Part of a small language model's weights.
Architecture: RMSNorm before each block, biases on query, key and value, untied embeddings.
Each number is 200 + 30 x the weight over its row's rms, rounded and kept within 0 to 999. Layers, rows and columns count from 0. The size before them is the row's rms in percent of the matrix's.

# layer 2 MLP down (transposed), 768x192, rms 0.0411, rows 561-573, columns 0-191
105,155,151,229,212,209,160,183,135,171,215,168,211,173,218,221,203,196,180,241,171,234,215,131,232,212,172,223,202,259,164,177,184,209,176,208,167,229,206,214,92,196,203,166,228,181,198,205,217,250,180,176,212,196,209,234,218,176,175,194,172,217,203,175,221,221,186,200,228,203,212,178,123,250,214,219,212,185,185,243,198,229,179,148,229,208,224,192,163,184,255,215,210,192,184,165,183,202,212,152,179,201,219,155,248,181,213,215,198,231,131,226,216,218,182,202,171,173,244,247,196,247,265,214,220,173,212,192,193,175,173,213,189,204,234,181,156,236,195,272,184,206,221,138,147,190,159,171,158,167,182,229,173,230,220,158,237,166,203,189,158,198,231,179,202,217,215,164,170,204,178,222,256,232,229,222,218,263,203,219,175,188,271,200,207,154,202,174,204,176,183,221,181
091,190,170,185,184,180,201,248,193,230,183,241,210,232,245,117,198,196,215,159,195,212,228,241,248,175,244,223,244,173,222,220,205,185,217,205,206,204,240,184,214,220,235,191,161,177,181,178,191,155,195,225,173,209,236,231,226,158,195,262,121,211,179,234,222,200,213,175,239,165,221,217,198,219,185,173,176,242,165,157,181,277,195,182,248,207,247,152,181,228,201,216,213,209,195,233,160,219,208,155,170,173,182,252,172,231,221,212,198,212,189,185,163,210,180,174,240,233,283,175,173,200,289,207,169,216,181,209,182,220,241,182,220,177,182,175,216,170,203,241,194,162,215,180,218,220,195,234,224,215,242,193,192,198,191,205,151,221,213,233,146,173,191,179,213,171,163,199,166,188,216,181,176,151,200,161,172,223,228,171,235,227,199,165,252,206,163,210,245,221,242,125,168
107,204,151,185,209,212,214,167,198,214,245,192,158,185,192,193,209,177,203,202,229,212,203,154,171,189,190,188,203,237,144,198,176,224,184,204,212,223,186,112,158,170,215,186,199,205,192,183,204,201,165,221,192,200,233,247,180,208,148,163,201,158,183,176,225,116,187,247,167,175,243,215,286,165,204,204,239,193,235,213,241,181,236,169,180,197,207,194,173,188,170,160,193,144,179,198,244,186,237,147,197,242,192,175,187,214,235,250,239,176,217,154,215,168,190,173,206,222,219,189,198,209,204,213,171,179,221,223,210,164,219,264,166,191,268,213,209,197,222,264,191,191,221,205,187,216,195,257,231,180,177,184,215,196,212,104,207,240,162,173,203,277,200,153,186,208,212,177,205,210,200,210,220,251,241,194,181,193,185,168,209,213,228,209,203,221,239,243,209,174,228,299,176
098,212,247,191,211,165,207,243,210,193,178,156,208,210,230,196,242,200,195,228,196,183,197,204,268,133,221,205,203,219,162,246,176,189,211,183,282,195,202,193,182,176,247,205,221,206,199,181,155,184,189,206,213,212,168,180,179,185,217,121,175,203,246,217,220,268,160,187,207,225,247,179,222,213,157,233,184,206,193,229,216,202,160,203,264,247,189,140,188,185,164,237,208,228,217,234,183,195,203,214,235,231,217,170,167,222,202,175,220,218,245,203,209,243,154,227,228,223,262,196,249,184,202,213,188,188,215,150,182,163,160,157,147,210,253,215,151,213,188,207,224,180,230,216,221,191,172,185,245,188,175,251,182,205,124,233,275,176,234,193,208,163,215,167,201,185,172,214,219,202,170,253,144,198,230,234,175,182,220,198,212,191,240,155,194,149,229,140,185,208,204,217,195
097,239,210,181,140,232,210,153,214,206,169,217,198,141,227,153,133,190,209,225,119,225,248,221,181,240,245,218,168,148,223,214,190,213,191,259,191,141,202,269,163,157,176,185,165,247,178,199,252,177,181,143,205,192,223,165,208,219,190,198,188,174,209,219,168,220,188,162,171,144,212,190,180,194,239,214,196,235,198,248,196,197,179,211,188,129,223,216,220,226,200,217,181,205,259,192,193,236,232,179,115,150,168,235,184,199,233,225,170,189,234,221,255,182,209,171,193,214,174,209,182,206,226,202,213,194,175,261,221,173,214,209,187,183,231,212,232,166,233,163,209,250,209,239,196,175,170,260,175,175,183,216,210,186,200,192,204,234,183,182,236,221,193,171,236,180,208,208,165,194,214,226,199,132,198,207,192,212,202,167,207,161,140,237,210,242,189,175,206,190,180,250,172
087,178,202,252,205,239,197,189,193,244,173,210,213,183,192,198,210,227,170,201,220,202,231,222,225,203,191,253,176,183,238,230,150,239,231,204,182,155,211,187,165,257,152,197,158,243,187,141,197,236,151,156,184,232,264,178,213,222,186,171,197,176,209,215,231,206,236,217,215,230,207,228,233,178,240,199,165,260,224,155,167,134,171,197,212,209,182,212,174,185,156,181,184,225,238,186,192,199,203,238,222,190,210,189,195,197,198,170,260,185,194,184,221,214,172,216,217,234,182,165,209,173,183,198,257,178,169,234,181,169,260,211,216,223,200,193,157,271,197,217,236,193,201,177,229,215,218,226,237,184,170,216,172,214,252,226,222,201,182,215,205,150,217,206,152,186,218,180,256,197,221,200,152,146,197,149,181,243,206,201,199,186,164,280,100,162,194,168,151,215,159,163,177
091,134,201,193,204,215,142,249,240,182,234,246,186,279,246,203,166,197,185,226,156,173,198,168,212,165,194,173,154,165,220,206,177,210,173,250,249,186,161,144,221,210,159,183,189,176,191,206,209,225,243,179,249,167,266,189,185,181,214,163,197,190,180,213,165,204,204,215,176,207,218,218,195,154,268,209,227,222,172,175,210,228,213,164,206,188,207,184,253,187,179,185,221,175,227,199,178,184,182,190,199,200,211,251,120,164,196,241,232,250,160,234,215,202,139,183,216,200,140,246,198,181,174,124,182,184,176,221,231,175,235,228,238,170,178,235,197,212,211,176,162,200,227,223,192,192,145,205,215,197,233,165,243,216,187,207,189,213,236,164,174,189,198,187,251,159,183,220,158,165,196,217,206,231,195,169,206,142,246,182,260,240,241,221,206,190,253,219,190,208,198,189,203
089,232,229,284,200,155,190,209,176,185,220,217,182,172,252,137,162,191,178,189,159,215,182,215,219,196,160,179,158,186,220,200,227,235,232,227,204,172,182,203,224,209,217,207,234,184,248,170,162,166,220,231,187,175,224,240,227,209,232,159,194,233,214,193,198,208,175,196,178,211,180,212,171,168,189,177,183,182,219,201,168,194,151,178,223,227,236,199,174,173,198,221,143,194,171,214,141,172,189,218,169,279,237,201,147,197,233,198,204,170,190,179,181,165,146,225,219,242,224,201,225,200,246,213,161,208,232,183,200,240,188,271,178,215,184,196,180,215,236,192,197,257,202,265,237,203,175,196,224,202,228,171,144,207,280,225,266,219,237,217,236,174,223,199,196,203,216,223,177,171,199,216,225,166,223,290,198,229,209,211,197,161,269,190,273,199,175,223,185,212,177,239,170
100,181,201,226,217,189,159,193,218,174,201,249,132,188,197,167,229,227,196,155,190,169,239,203,225,176,192,202,230,194,208,179,218,280,222,225,180,203,229,190,210,220,178,235,233,182,203,168,195,230,181,229,191,212,213,160,235,149,118,158,175,226,207,206,253,219,203,177,265,229,150,265,230,237,262,168,277,209,180,194,162,206,208,214,176,157,217,213,286,274,181,220,208,217,197,177,157,222,223,166,214,205,190,210,177,193,191,213,204,203,170,192,151,196,201,160,139,182,171,178,214,215,256,179,221,200,198,205,218,220,204,206,228,225,167,164,194,204,229,182,177,211,228,208,193,237,169,166,220,286,209,218,231,176,222,184,195,220,222,227,167,209,173,240,195,233,198,216,200,215,219,249,251,108,187,196,230,177,180,153,192,195,155,228,194,217,230,181,230,195,215,193,191
105,241,177,198,238,209,163,146,138,227,196,200,180,180,238,197,169,140,187,184,203,231,199,252,150,180,167,177,203,186,191,179,246,239,191,146,178,180,190,139,198,207,198,201,163,207,212,178,219,163,226,222,204,226,197,200,180,201,192,206,188,195,165,205,220,231,211,184,248,178,163,130,241,168,294,178,144,182,142,165,189,187,202,224,173,218,222,213,194,167,189,219,193,207,204,262,163,236,215,197,134,151,182,249,170,218,172,206,207,240,206,170,212,211,188,216,250,213,259,164,205,222,201,166,154,205,236,236,217,225,155,172,192,223,245,195,200,182,203,178,186,232,168,213,205,217,176,215,179,192,218,190,213,211,211,241,195,147,219,216,146,248,212,224,149,208,195,247,198,211,194,255,183,185,197,192,272,247,181,198,239,185,268,211,183,224,234,194,175,176,184,155,142
105,180,205,226,187,266,210,174,83,232,170,177,211,156,228,241,180,145,150,231,255,181,231,199,219,188,244,198,172,181,218,185,201,192,193,147,226,205,178,228,200,154,171,200,227,178,171,211,155,185,205,146,149,253,201,208,213,207,217,162,201,218,152,169,180,151,196,170,185,220,205,222,150,242,223,240,215,148,196,198,165,238,210,195,156,178,188,153,255,238,227,205,209,217,166,133,225,176,173,225,230,257,180,209,144,187,200,219,200,195,224,171,147,206,207,225,225,223,189,196,174,254,200,233,210,205,215,191,202,234,216,171,193,235,213,225,225,197,206,183,228,197,215,228,219,161,186,216,184,204,170,237,227,201,233,180,210,225,152,198,176,247,167,197,229,193,179,187,210,239,259,200,190,173,201,175,211,232,222,188,197,211,135,171,255,187,198,217,127,202,257,192,217
070,151,239,188,210,199,222,239,171,231,163,209,203,188,274,205,223,221,193,246,170,179,201,192,184,214,235,222,167,174,195,267,225,232,160,213,165,220,154,221,226,197,144,208,237,218,149,163,193,207,222,212,186,235,207,193,184,210,152,163,173,168,191,197,178,184,203,215,156,239,185,143,259,243,160,189,198,180,174,167,232,177,209,217,207,177,188,148,166,222,185,205,191,217,200,170,190,202,215,179,171,201,187,234,269,210,202,213,201,256,162,230,209,212,174,193,231,240,176,233,173,200,176,231,174,194,221,209,188,184,224,210,161,162,205,176,209,191,248,181,219,218,155,210,184,253,263,249,215,239,200,215,185,199,212,263,186,166,229,236,247,219,150,182,234,220,154,249,178,194,171,242,196,152,207,158,259,208,238,184,214,221,216,164,183,244,203,232,246,159,186,288,231
103,198,211,258,175,228,215,125,197,214,232,267,140,205,179,192,167,203,171,223,184,195,206,143,182,206,223,237,241,237,197,204,176,196,202,203,189,173,238,211,192,237,204,157,211,175,181,186,204,226,242,169,257,241,146,169,194,162,202,186,201,232,170,210,215,203,233,196,183,224,166,187,250,229,238,190,156,193,244,237,166,190,214,144,165,235,186,178,201,213,222,228,211,132,186,168,155,170,189,241,250,216,164,215,295,207,172,259,169,167,214,167,210,152,224,186,168,217,164,217,250,185,221,175,202,219,201,200,204,200,157,180,184,207,195,154,174,170,218,250,228,187,168,155,208,231,221,228,252,214,230,175,191,215,192,148,203,190,189,169,183,198,215,168,146,196,178,190,190,227,171,257,226,205,221,203,215,228,151,227,159,137,210,165,191,206,220,184,250,199,196,251,213
# layer 2 MLP gate, 768x192, rms 0.18, rows 562-573, columns 0-191
096,187,196,221,194,170,143,152,149,240,224,243,188,261,187,206,230,157,164,236,210,174,158,218,199,200,177,164,157,205,173,203,272,209,221,220,208,213,191,183,174,168,146,173,217,174,238,230,197,208,229,184,123,222,203,172,185,203,198,187,238,189,222,209,217,192,188,225,209,274,202,243,170,168,197,170,178,174,219,197,166,201,229,213,212,185,199,233,232,170,230,244,237,163,228,271,280,161,175,216,160,186,213,211,153,253,234,173,209,199,175,204,194,216,188,274,201,203,238,141,174,209,202,174,186,220,237,181,226,218,156,262,209,198,173,200,213,223,224,209,212,211,181,164,168,173,194,257,143,225,207,214,141,231,201,269,190,213,218,261,231,217,206,247,204,168,170,208,177,177,169,226,208,245,181,209,231,192,183,173,204,218,177,218,210,172,157,204,169,173,186,223,210
110,164,199,152,174,184,238,209,251,215,180,199,139,157,230,233,236,170,166,174,212,232,201,213,151,201,194,209,146,214,170,174,256,213,183,172,178,173,194,179,208,155,255,190,181,188,189,207,234,186,175,173,171,177,224,215,205,166,185,198,180,178,251,164,227,203,182,211,187,226,194,187,216,169,200,198,177,203,221,199,212,193,177,220,143,225,179,193,236,230,186,237,124,200,176,207,226,193,206,220,221,118,151,210,182,174,242,192,176,190,221,159,208,199,175,190,142,229,189,213,181,200,194,271,218,228,283,232,214,192,221,220,237,191,202,244,146,210,155,142,191,223,199,151,179,243,276,206,195,260,182,180,179,212,207,246,173,225,219,160,157,195,197,202,189,205,215,216,156,167,119,198,174,242,166,236,149,232,220,177,219,172,213,160,179,202,194,230,254,184,205,178,194
104,193,190,158,219,157,152,196,224,203,204,201,237,215,151,214,195,221,169,196,223,218,205,196,177,190,197,206,217,155,191,206,241,242,192,200,239,199,233,236,125,171,179,198,176,245,186,239,162,199,182,203,194,162,219,269,255,154,173,228,214,159,179,236,208,189,177,150,187,157,249,205,215,230,210,188,196,164,145,203,220,179,206,206,204,238,207,219,194,178,218,210,211,178,196,158,201,225,173,123,147,194,192,210,171,187,238,213,186,211,152,176,219,229,226,150,172,201,239,167,128,254,198,225,233,202,217,161,237,196,163,260,231,220,211,205,179,200,208,188,194,185,204,187,161,198,251,254,136,199,175,142,208,173,225,212,236,241,170,205,183,173,158,181,157,165,193,114,176,178,203,173,224,192,197,217,175,171,161,174,178,214,183,165,192,213,138,180,263,246,216,218,226
105,205,201,175,197,183,272,223,232,228,177,145,249,169,234,256,248,197,221,155,186,229,204,194,234,170,184,156,197,184,155,188,226,138,200,183,207,198,166,166,229,269,128,205,241,173,179,157,202,234,212,259,183,191,222,213,209,191,265,205,251,193,231,190,230,247,159,209,204,252,168,185,229,255,233,206,149,171,226,191,230,213,234,204,187,187,210,168,188,200,182,139,181,208,156,226,219,197,172,184,200,185,189,202,206,133,203,196,222,152,197,222,181,219,200,202,223,168,205,134,208,188,192,183,207,226,192,127,191,223,208,217,180,187,203,186,145,222,187,208,168,221,174,199,213,190,210,214,230,178,190,167,160,252,185,199,229,158,226,234,203,176,209,173,172,258,186,240,218,232,208,176,206,259,214,200,193,258,220,217,236,185,200,204,189,221,132,236,196,211,190,117,218
083,205,202,188,236,193,223,193,211,177,180,204,220,189,246,171,159,195,161,197,170,230,182,218,171,168,232,204,239,178,164,158,191,183,193,191,147,186,226,192,182,183,225,166,238,165,185,170,250,204,228,178,128,214,188,259,180,260,273,146,207,219,147,228,255,221,170,186,185,229,244,189,191,245,209,201,233,164,185,202,207,223,206,221,157,217,194,216,158,219,214,212,160,213,196,187,201,227,238,207,224,250,200,196,214,171,182,243,166,266,184,190,262,213,162,183,252,208,201,200,260,177,212,207,184,178,179,177,207,173,175,247,150,208,153,232,208,211,225,187,136,146,181,241,213,182,221,190,158,196,210,228,130,191,184,192,251,212,255,180,201,178,188,188,236,223,217,210,206,206,260,182,183,175,165,230,205,235,159,196,212,151,150,252,255,226,178,215,193,167,194,237,162
091,188,210,215,189,228,162,261,186,205,197,130,218,229,210,219,191,143,213,219,183,217,155,195,169,133,180,180,179,213,240,160,206,188,202,235,167,201,237,189,238,206,202,182,182,212,211,224,234,191,203,188,263,195,207,157,157,227,181,191,186,182,196,179,175,228,145,171,216,154,202,194,236,118,235,236,239,206,172,191,152,227,197,165,230,213,231,200,226,249,174,186,235,176,187,153,184,215,171,200,230,218,204,253,189,155,226,219,229,255,158,234,208,194,177,176,225,240,145,175,236,195,201,182,190,234,161,184,147,185,198,263,225,194,196,162,220,215,170,155,220,209,222,166,244,203,174,197,219,212,207,204,182,211,145,173,220,185,213,260,232,164,204,182,209,229,205,223,147,252,167,237,147,175,186,190,184,185,239,184,243,188,261,202,240,232,209,224,230,235,233,203,273
094,205,236,167,186,199,188,233,183,182,267,240,226,139,241,198,198,192,239,236,204,188,165,272,168,223,189,222,168,179,186,223,183,190,188,176,198,177,219,175,228,192,235,197,182,198,178,147,241,174,246,176,232,206,221,173,173,225,160,229,218,156,169,178,168,186,193,221,264,212,250,217,261,168,207,239,149,187,210,215,218,239,214,202,191,256,159,173,231,160,161,196,204,178,185,213,215,153,272,193,235,132,211,162,187,212,179,220,199,126,239,205,179,184,215,208,204,228,181,199,214,205,189,154,195,183,183,205,228,208,227,167,203,137,176,199,235,232,244,202,203,238,254,172,202,218,224,203,183,197,213,243,242,252,234,155,162,202,197,235,225,184,189,169,223,163,187,185,186,174,157,211,202,200,164,170,244,167,198,211,172,184,168,234,197,224,263,136,127,185,187,211,201
096,210,242,208,196,231,181,249,193,190,150,212,139,194,276,182,221,219,220,209,210,225,191,142,184,208,166,173,273,202,159,262,238,225,190,262,121,190,231,142,193,198,192,226,175,162,175,189,196,207,270,171,194,150,239,236,162,186,154,193,203,193,201,219,169,160,162,204,216,229,171,216,204,209,209,157,205,218,190,176,162,250,201,176,209,236,194,175,215,200,218,210,146,209,240,210,191,197,170,204,187,258,189,208,199,257,223,185,204,216,223,223,229,209,186,221,208,166,168,173,200,162,202,159,246,176,202,210,178,208,240,163,225,145,203,181,213,209,196,231,206,209,255,189,170,257,179,161,218,184,159,171,189,179,227,250,157,181,245,223,190,231,198,224,159,242,212,187,193,240,202,225,216,201,223,208,134,204,141,143,200,176,215,169,216,159,160,169,171,162,190,230,197
095,176,214,180,171,232,217,250,211,167,250,200,204,228,228,222,195,196,205,122,200,211,193,227,190,192,207,215,194,169,205,172,176,264,208,208,201,213,203,253,210,158,231,177,133,182,204,221,166,217,147,152,135,227,198,163,219,224,218,232,192,193,185,204,178,174,180,225,179,235,202,282,221,212,169,210,214,219,165,233,242,161,249,216,221,192,221,195,191,228,240,218,199,189,175,199,165,211,168,207,158,230,215,91,238,176,204,197,209,199,201,199,206,167,190,215,204,215,232,223,208,187,228,178,188,227,146,139,175,202,205,217,209,166,170,217,129,264,229,261,168,162,203,247,178,186,200,174,188,199,161,223,185,225,249,180,221,247,193,227,174,151,226,161,197,187,208,126,154,257,231,156,140,188,202,209,191,177,194,226,168,197,218,188,169,162,185,193,217,231,208,189,185
108,183,261,198,240,227,177,149,246,204,221,189,207,261,199,207,198,183,185,219,221,199,243,198,217,149,183,229,206,236,196,196,159,222,159,191,249,245,213,184,188,221,201,123,191,196,194,174,206,193,172,200,209,191,177,165,168,223,183,213,205,209,240,182,141,194,211,198,211,168,226,198,190,194,232,170,182,241,186,252,245,212,216,223,211,185,195,205,174,179,122,164,236,156,223,206,220,222,233,230,221,242,221,179,252,189,210,225,191,190,163,254,277,155,182,250,240,128,180,220,170,201,178,153,227,272,208,211,218,186,179,207,229,186,195,164,186,202,229,215,201,232,238,201,139,187,240,195,219,206,256,205,236,192,189,188,191,187,241,222,154,206,181,222,154,172,187,208,184,205,218,238,260,241,169,199,161,216,143,245,203,167,261,252,210,161,179,180,188,233,172,240,190
068,255,221,239,166,146,227,274,154,199,168,168,144,153,177,183,190,221,248,218,219,208,206,202,167,191,164,240,219,238,220,228,252,188,173,243,217,148,212,180,163,206,247,232,187,242,132,213,174,178,224,226,226,210,219,186,204,157,181,203,218,189,142,197,176,157,233,216,214,212,210,209,224,251,165,174,254,168,164,184,212,210,220,196,185,201,146,162,171,215,224,161,193,260,207,175,214,232,174,191,248,207,182,165,234,202,176,218,202,273,220,223,205,223,194,215,194,257,243,247,162,222,193,219,225,246,180,178,189,206,174,184,179,213,192,234,201,136,193,200,211,208,174,240,219,175,253,194,154,173,177,192,200,182,182,270,224,231,158,197,170,209,164,202,197,168,182,196,189,206,218,256,258,191,208,201,149,239,207,241,219,155,211,223,197,212,240,186,230,197,169,236,212
101,192,246,194,229,231,193,249,178,186,226,183,227,227,209,186,196,187,217,126,230,253,222,249,185,200,171,188,138,193,228,200,210,214,193,183,240,207,211,194,201,194,199,218,180,211,226,176,225,182,210,191,183,184,267,193,239,263,205,182,253,169,262,201,201,169,187,191,209,167,180,206,151,237,199,194,261,225,186,221,200,182,227,219,171,237,204,190,190,231,194,180,142,259,231,244,195,194,199,228,188,199,218,133,167,207,216,178,194,260,200,230,193,195,208,230,177,214,228,194,232,213,176,218,188,252,257,234,204,217,226,124,174,157,245,181,242,136,261,235,150,214,227,211,171,212,216,177,163,226,184,243,174,236,156,171,232,242,189,171,184,238,204,193,225,255,244,185,194,205,214,139,176,220,173,182,191,206,233,224,248,229,221,226,181,180,201,130,192,148,224,179,212
# layer 2 MLP up, 768x192, rms 0.17, rows 562-573, columns 0-191
096,195,194,245,219,177,166,219,193,274,149,180,216,208,209,213,245,154,211,202,235,215,168,190,162,271,207,175,148,209,222,163,194,257,223,202,201,235,191,202,220,202,169,215,169,205,185,161,148,146,178,166,215,190,216,194,224,258,229,173,171,195,191,189,254,190,202,206,240,201,158,179,213,236,162,205,222,231,214,188,183,186,161,242,158,253,219,193,229,199,199,219,172,184,171,218,180,256,191,242,171,225,195,193,209,181,188,146,180,185,254,208,163,169,199,113,167,154,245,257,237,204,192,204,210,249,179,203,173,216,193,132,176,195,168,127,275,204,211,164,183,208,199,233,205,213,237,216,244,235,197,159,207,188,176,250,232,185,214,194,236,197,158,189,203,266,185,189,180,215,226,199,187,243,227,209,196,202,226,223,189,155,191,198,242,227,219,193,217,256,243,191,180
102,174,194,162,154,193,227,189,189,211,190,220,244,168,202,190,177,212,187,131,203,218,248,213,222,191,247,180,176,177,201,201,171,152,192,186,157,248,161,167,223,200,244,181,162,203,182,194,170,189,220,148,176,175,237,192,170,182,171,163,177,114,197,203,234,234,193,185,163,224,221,234,194,207,175,197,186,199,191,185,140,184,203,173,147,190,223,170,178,310,169,189,198,248,205,210,192,195,194,186,203,186,131,220,213,168,185,237,262,186,158,148,250,161,159,188,198,193,180,179,208,200,209,185,163,188,269,189,232,212,275,235,156,166,193,189,229,158,223,202,183,162,193,201,181,184,205,211,166,169,216,190,210,231,238,204,186,184,207,189,212,179,241,190,233,174,156,225,175,217,192,225,266,199,206,160,194,198,220,134,239,185,233,155,177,193,145,253,222,176,170,209,219
101,213,185,200,184,179,137,189,174,198,194,232,230,187,165,239,217,172,211,203,198,170,186,188,237,245,224,206,196,216,197,233,231,233,220,171,199,231,201,186,184,148,209,216,207,242,204,203,248,207,182,162,199,191,210,257,175,197,131,216,167,178,158,191,214,197,199,177,286,174,180,216,202,180,205,217,173,187,238,155,215,203,189,184,147,211,203,183,215,168,288,244,150,255,199,226,183,218,208,218,205,239,209,247,167,224,172,250,173,160,141,161,204,178,180,234,168,197,206,175,198,219,174,178,220,153,121,185,165,195,156,278,133,199,184,166,161,195,223,217,166,237,246,248,186,189,217,168,195,214,200,251,183,209,180,185,196,170,212,201,188,218,218,162,249,177,215,173,197,250,237,211,169,218,229,228,171,201,150,206,150,167,205,231,207,262,214,170,193,212,260,218,205
107,223,194,199,183,161,213,163,187,199,168,261,213,202,156,202,236,193,176,226,197,249,186,180,199,189,227,203,232,206,205,173,232,217,191,187,154,182,188,239,234,248,247,189,155,222,225,229,210,162,203,166,208,178,176,249,187,253,194,168,159,166,174,212,180,221,199,186,182,217,166,173,171,192,169,158,161,176,197,212,191,162,165,198,141,243,167,286,186,204,218,291,236,248,271,203,172,202,199,225,220,233,149,228,138,254,191,160,238,236,207,217,172,200,193,237,150,186,190,248,208,181,242,259,212,199,201,217,177,185,199,215,207,212,198,170,211,219,188,192,203,193,205,259,170,175,233,139,214,228,222,229,176,201,190,195,140,198,238,232,212,150,210,170,202,178,182,184,186,152,204,243,219,197,173,199,203,176,202,227,106,223,178,253,215,211,192,231,208,245,200,208,195
088,196,254,180,210,142,241,173,151,166,203,243,177,180,184,139,259,220,170,217,243,169,216,247,271,223,183,140,196,182,169,166,205,168,189,215,245,209,149,242,226,155,193,200,212,182,190,189,194,248,239,258,186,223,214,203,175,151,188,195,185,229,235,192,161,215,213,243,194,202,194,227,163,189,223,231,182,189,221,149,183,214,183,165,164,176,237,242,196,158,211,243,206,226,175,194,208,198,213,197,166,201,225,188,252,195,190,209,195,230,218,211,185,239,233,212,189,146,236,227,263,194,186,212,206,221,233,183,272,185,203,239,158,182,192,225,165,232,213,232,187,183,224,165,247,219,178,183,214,174,241,167,205,194,219,201,211,216,190,239,156,179,203,156,181,247,206,226,209,228,154,209,192,245,160,193,194,187,213,116,177,260,211,171,220,218,264,194,208,171,236,257,194
087,196,201,174,236,203,170,225,180,171,236,178,186,210,211,183,225,217,183,176,143,155,180,194,187,289,168,147,180,208,164,139,234,188,188,182,202,171,221,267,158,212,241,251,145,197,156,183,213,154,138,204,147,203,195,217,201,203,180,213,193,190,220,132,227,208,217,166,159,227,210,204,225,268,196,212,260,251,187,207,142,198,180,200,185,205,193,194,230,243,189,254,186,171,206,175,226,223,185,190,165,213,215,187,244,227,274,194,230,228,160,189,223,157,187,217,201,171,191,200,185,208,197,176,229,255,230,170,202,178,173,163,180,192,219,268,169,172,125,250,215,211,203,191,221,180,163,248,222,236,235,182,257,248,174,212,249,177,221,218,170,176,163,250,216,208,204,198,241,200,155,177,207,223,229,201,193,198,207,195,188,197,207,186,192,220,206,180,189,147,199,221,176
094,239,205,176,199,203,196,207,168,155,190,200,198,203,180,196,227,206,217,212,269,179,237,222,193,234,175,165,150,189,186,183,209,191,206,259,200,204,237,221,233,202,232,186,167,216,252,161,225,175,195,167,183,176,235,213,226,179,131,204,197,189,207,236,163,208,184,201,232,207,221,179,180,155,132,206,176,212,218,256,274,224,184,234,193,181,172,195,192,209,182,183,226,190,189,228,171,168,309,167,205,193,192,155,182,186,253,211,228,179,176,210,218,196,204,185,191,147,174,146,142,238,183,223,208,260,162,173,209,216,220,209,217,173,232,265,176,163,221,154,238,236,179,220,187,224,237,224,154,207,210,170,169,168,195,142,138,170,202,208,235,210,215,190,239,216,127,179,180,244,176,206,229,218,173,149,220,213,205,169,128,151,194,213,190,185,233,179,181,213,200,187,215
102,264,197,162,154,210,253,210,207,164,217,190,157,219,223,202,233,164,242,213,210,168,183,197,160,170,153,183,216,225,207,278,223,236,160,188,245,167,240,182,187,209,160,236,211,220,223,188,211,221,221,237,198,213,160,222,214,213,199,183,206,194,234,201,201,159,208,184,234,181,152,177,249,202,239,159,159,236,223,207,221,190,181,195,226,228,145,218,273,212,168,250,168,181,215,212,159,202,148,188,172,251,217,268,190,200,196,189,205,224,101,183,190,198,190,209,218,164,225,210,204,204,233,173,185,223,177,254,196,209,207,180,181,192,222,162,189,191,210,221,214,199,213,184,184,172,231,235,279,233,150,161,227,177,170,216,224,194,228,258,205,206,188,217,118,256,223,188,196,211,235,205,221,210,233,141,189,162,187,201,235,163,213,191,168,214,192,154,200,178,138,190,189
088,188,143,198,251,192,173,192,181,201,171,233,197,171,258,189,203,167,176,234,197,174,200,166,142,239,192,216,233,183,173,198,217,180,147,186,201,163,266,147,169,152,178,188,239,187,169,202,274,197,192,210,197,187,220,220,146,215,186,142,135,208,233,220,225,208,227,183,198,216,191,149,146,164,200,255,192,163,193,194,204,221,173,187,215,226,181,237,189,215,168,191,188,258,150,184,235,203,220,115,227,185,189,225,133,192,215,187,192,228,215,205,131,194,194,209,202,175,194,184,218,236,216,222,177,248,225,220,199,237,147,176,160,194,210,211,207,128,152,190,173,192,217,175,216,190,203,194,221,241,220,178,213,160,203,239,212,191,208,228,244,183,160,171,169,229,225,237,212,164,229,238,240,191,139,226,202,231,233,194,237,146,148,202,198,229,202,161,223,180,177,215,190
107,205,165,197,170,198,209,246,248,198,173,230,251,194,216,173,200,191,187,196,216,233,232,203,218,238,226,200,204,158,215,235,214,232,183,170,169,185,254,227,217,143,173,224,220,195,187,270,262,159,270,209,222,210,241,197,118,174,160,230,202,151,155,168,158,218,190,195,213,196,257,198,158,185,144,215,210,166,194,192,182,239,172,190,226,215,229,217,233,245,196,185,171,216,203,214,214,239,233,174,210,187,206,191,186,170,152,187,212,204,223,173,196,161,220,170,150,169,237,157,218,211,193,267,162,182,222,220,195,209,225,206,195,181,188,205,197,189,173,219,222,179,191,207,225,169,179,140,187,308,207,204,224,257,224,203,192,229,233,152,195,269,201,183,213,199,199,158,187,278,177,236,169,193,216,227,204,247,237,206,220,184,159,222,170,192,203,182,149,178,172,181,176
073,163,189,210,166,145,185,199,167,193,179,209,201,169,226,137,233,224,175,228,216,177,201,195,192,195,183,190,172,205,221,213,200,256,196,220,194,178,144,170,189,201,152,182,227,167,186,236,240,226,205,229,154,186,166,217,168,176,240,183,200,208,227,198,199,197,252,257,209,204,200,167,254,267,163,215,278,195,196,152,222,226,229,199,219,190,198,183,266,207,195,220,154,199,216,208,229,238,195,228,146,208,191,179,193,226,170,272,212,156,223,276,187,237,209,187,211,227,191,175,196,181,197,212,208,169,168,190,270,206,192,176,201,207,216,210,197,233,243,235,201,175,221,216,196,205,205,267,143,213,193,224,237,173,201,221,175,202,215,240,228,233,160,144,264,236,215,243,186,192,193,196,194,195,207,286,238,164,203,205,168,233,205,129,224,225,249,145,188,170,181,178,174
102,243,199,232,208,203,222,194,187,219,185,236,255,226,237,200,181,237,195,168,164,182,198,181,174,169,221,223,241,172,202,230,245,218,206,223,177,191,166,165,187,205,216,182,199,208,159,207,188,162,181,190,184,186,190,206,177,172,187,158,188,224,162,249,276,226,207,202,241,170,199,164,232,230,228,166,203,223,212,167,203,264,233,216,211,234,196,221,199,217,177,188,247,199,233,179,215,204,197,222,191,239,194,212,249,181,210,203,171,211,218,231,200,200,255,249,190,265,171,135,157,195,219,246,163,201,185,215,246,181,228,257,214,192,167,148,218,233,189,179,199,201,251,220,188,210,267,169,248,214,212,231,194,226,169,216,183,141,223,267,179,221,217,254,191,200,160,196,195,240,249,244,261,275,176,223,246,206,163,201,155,165,179,211,201,238,239,194,221,194,257,229,144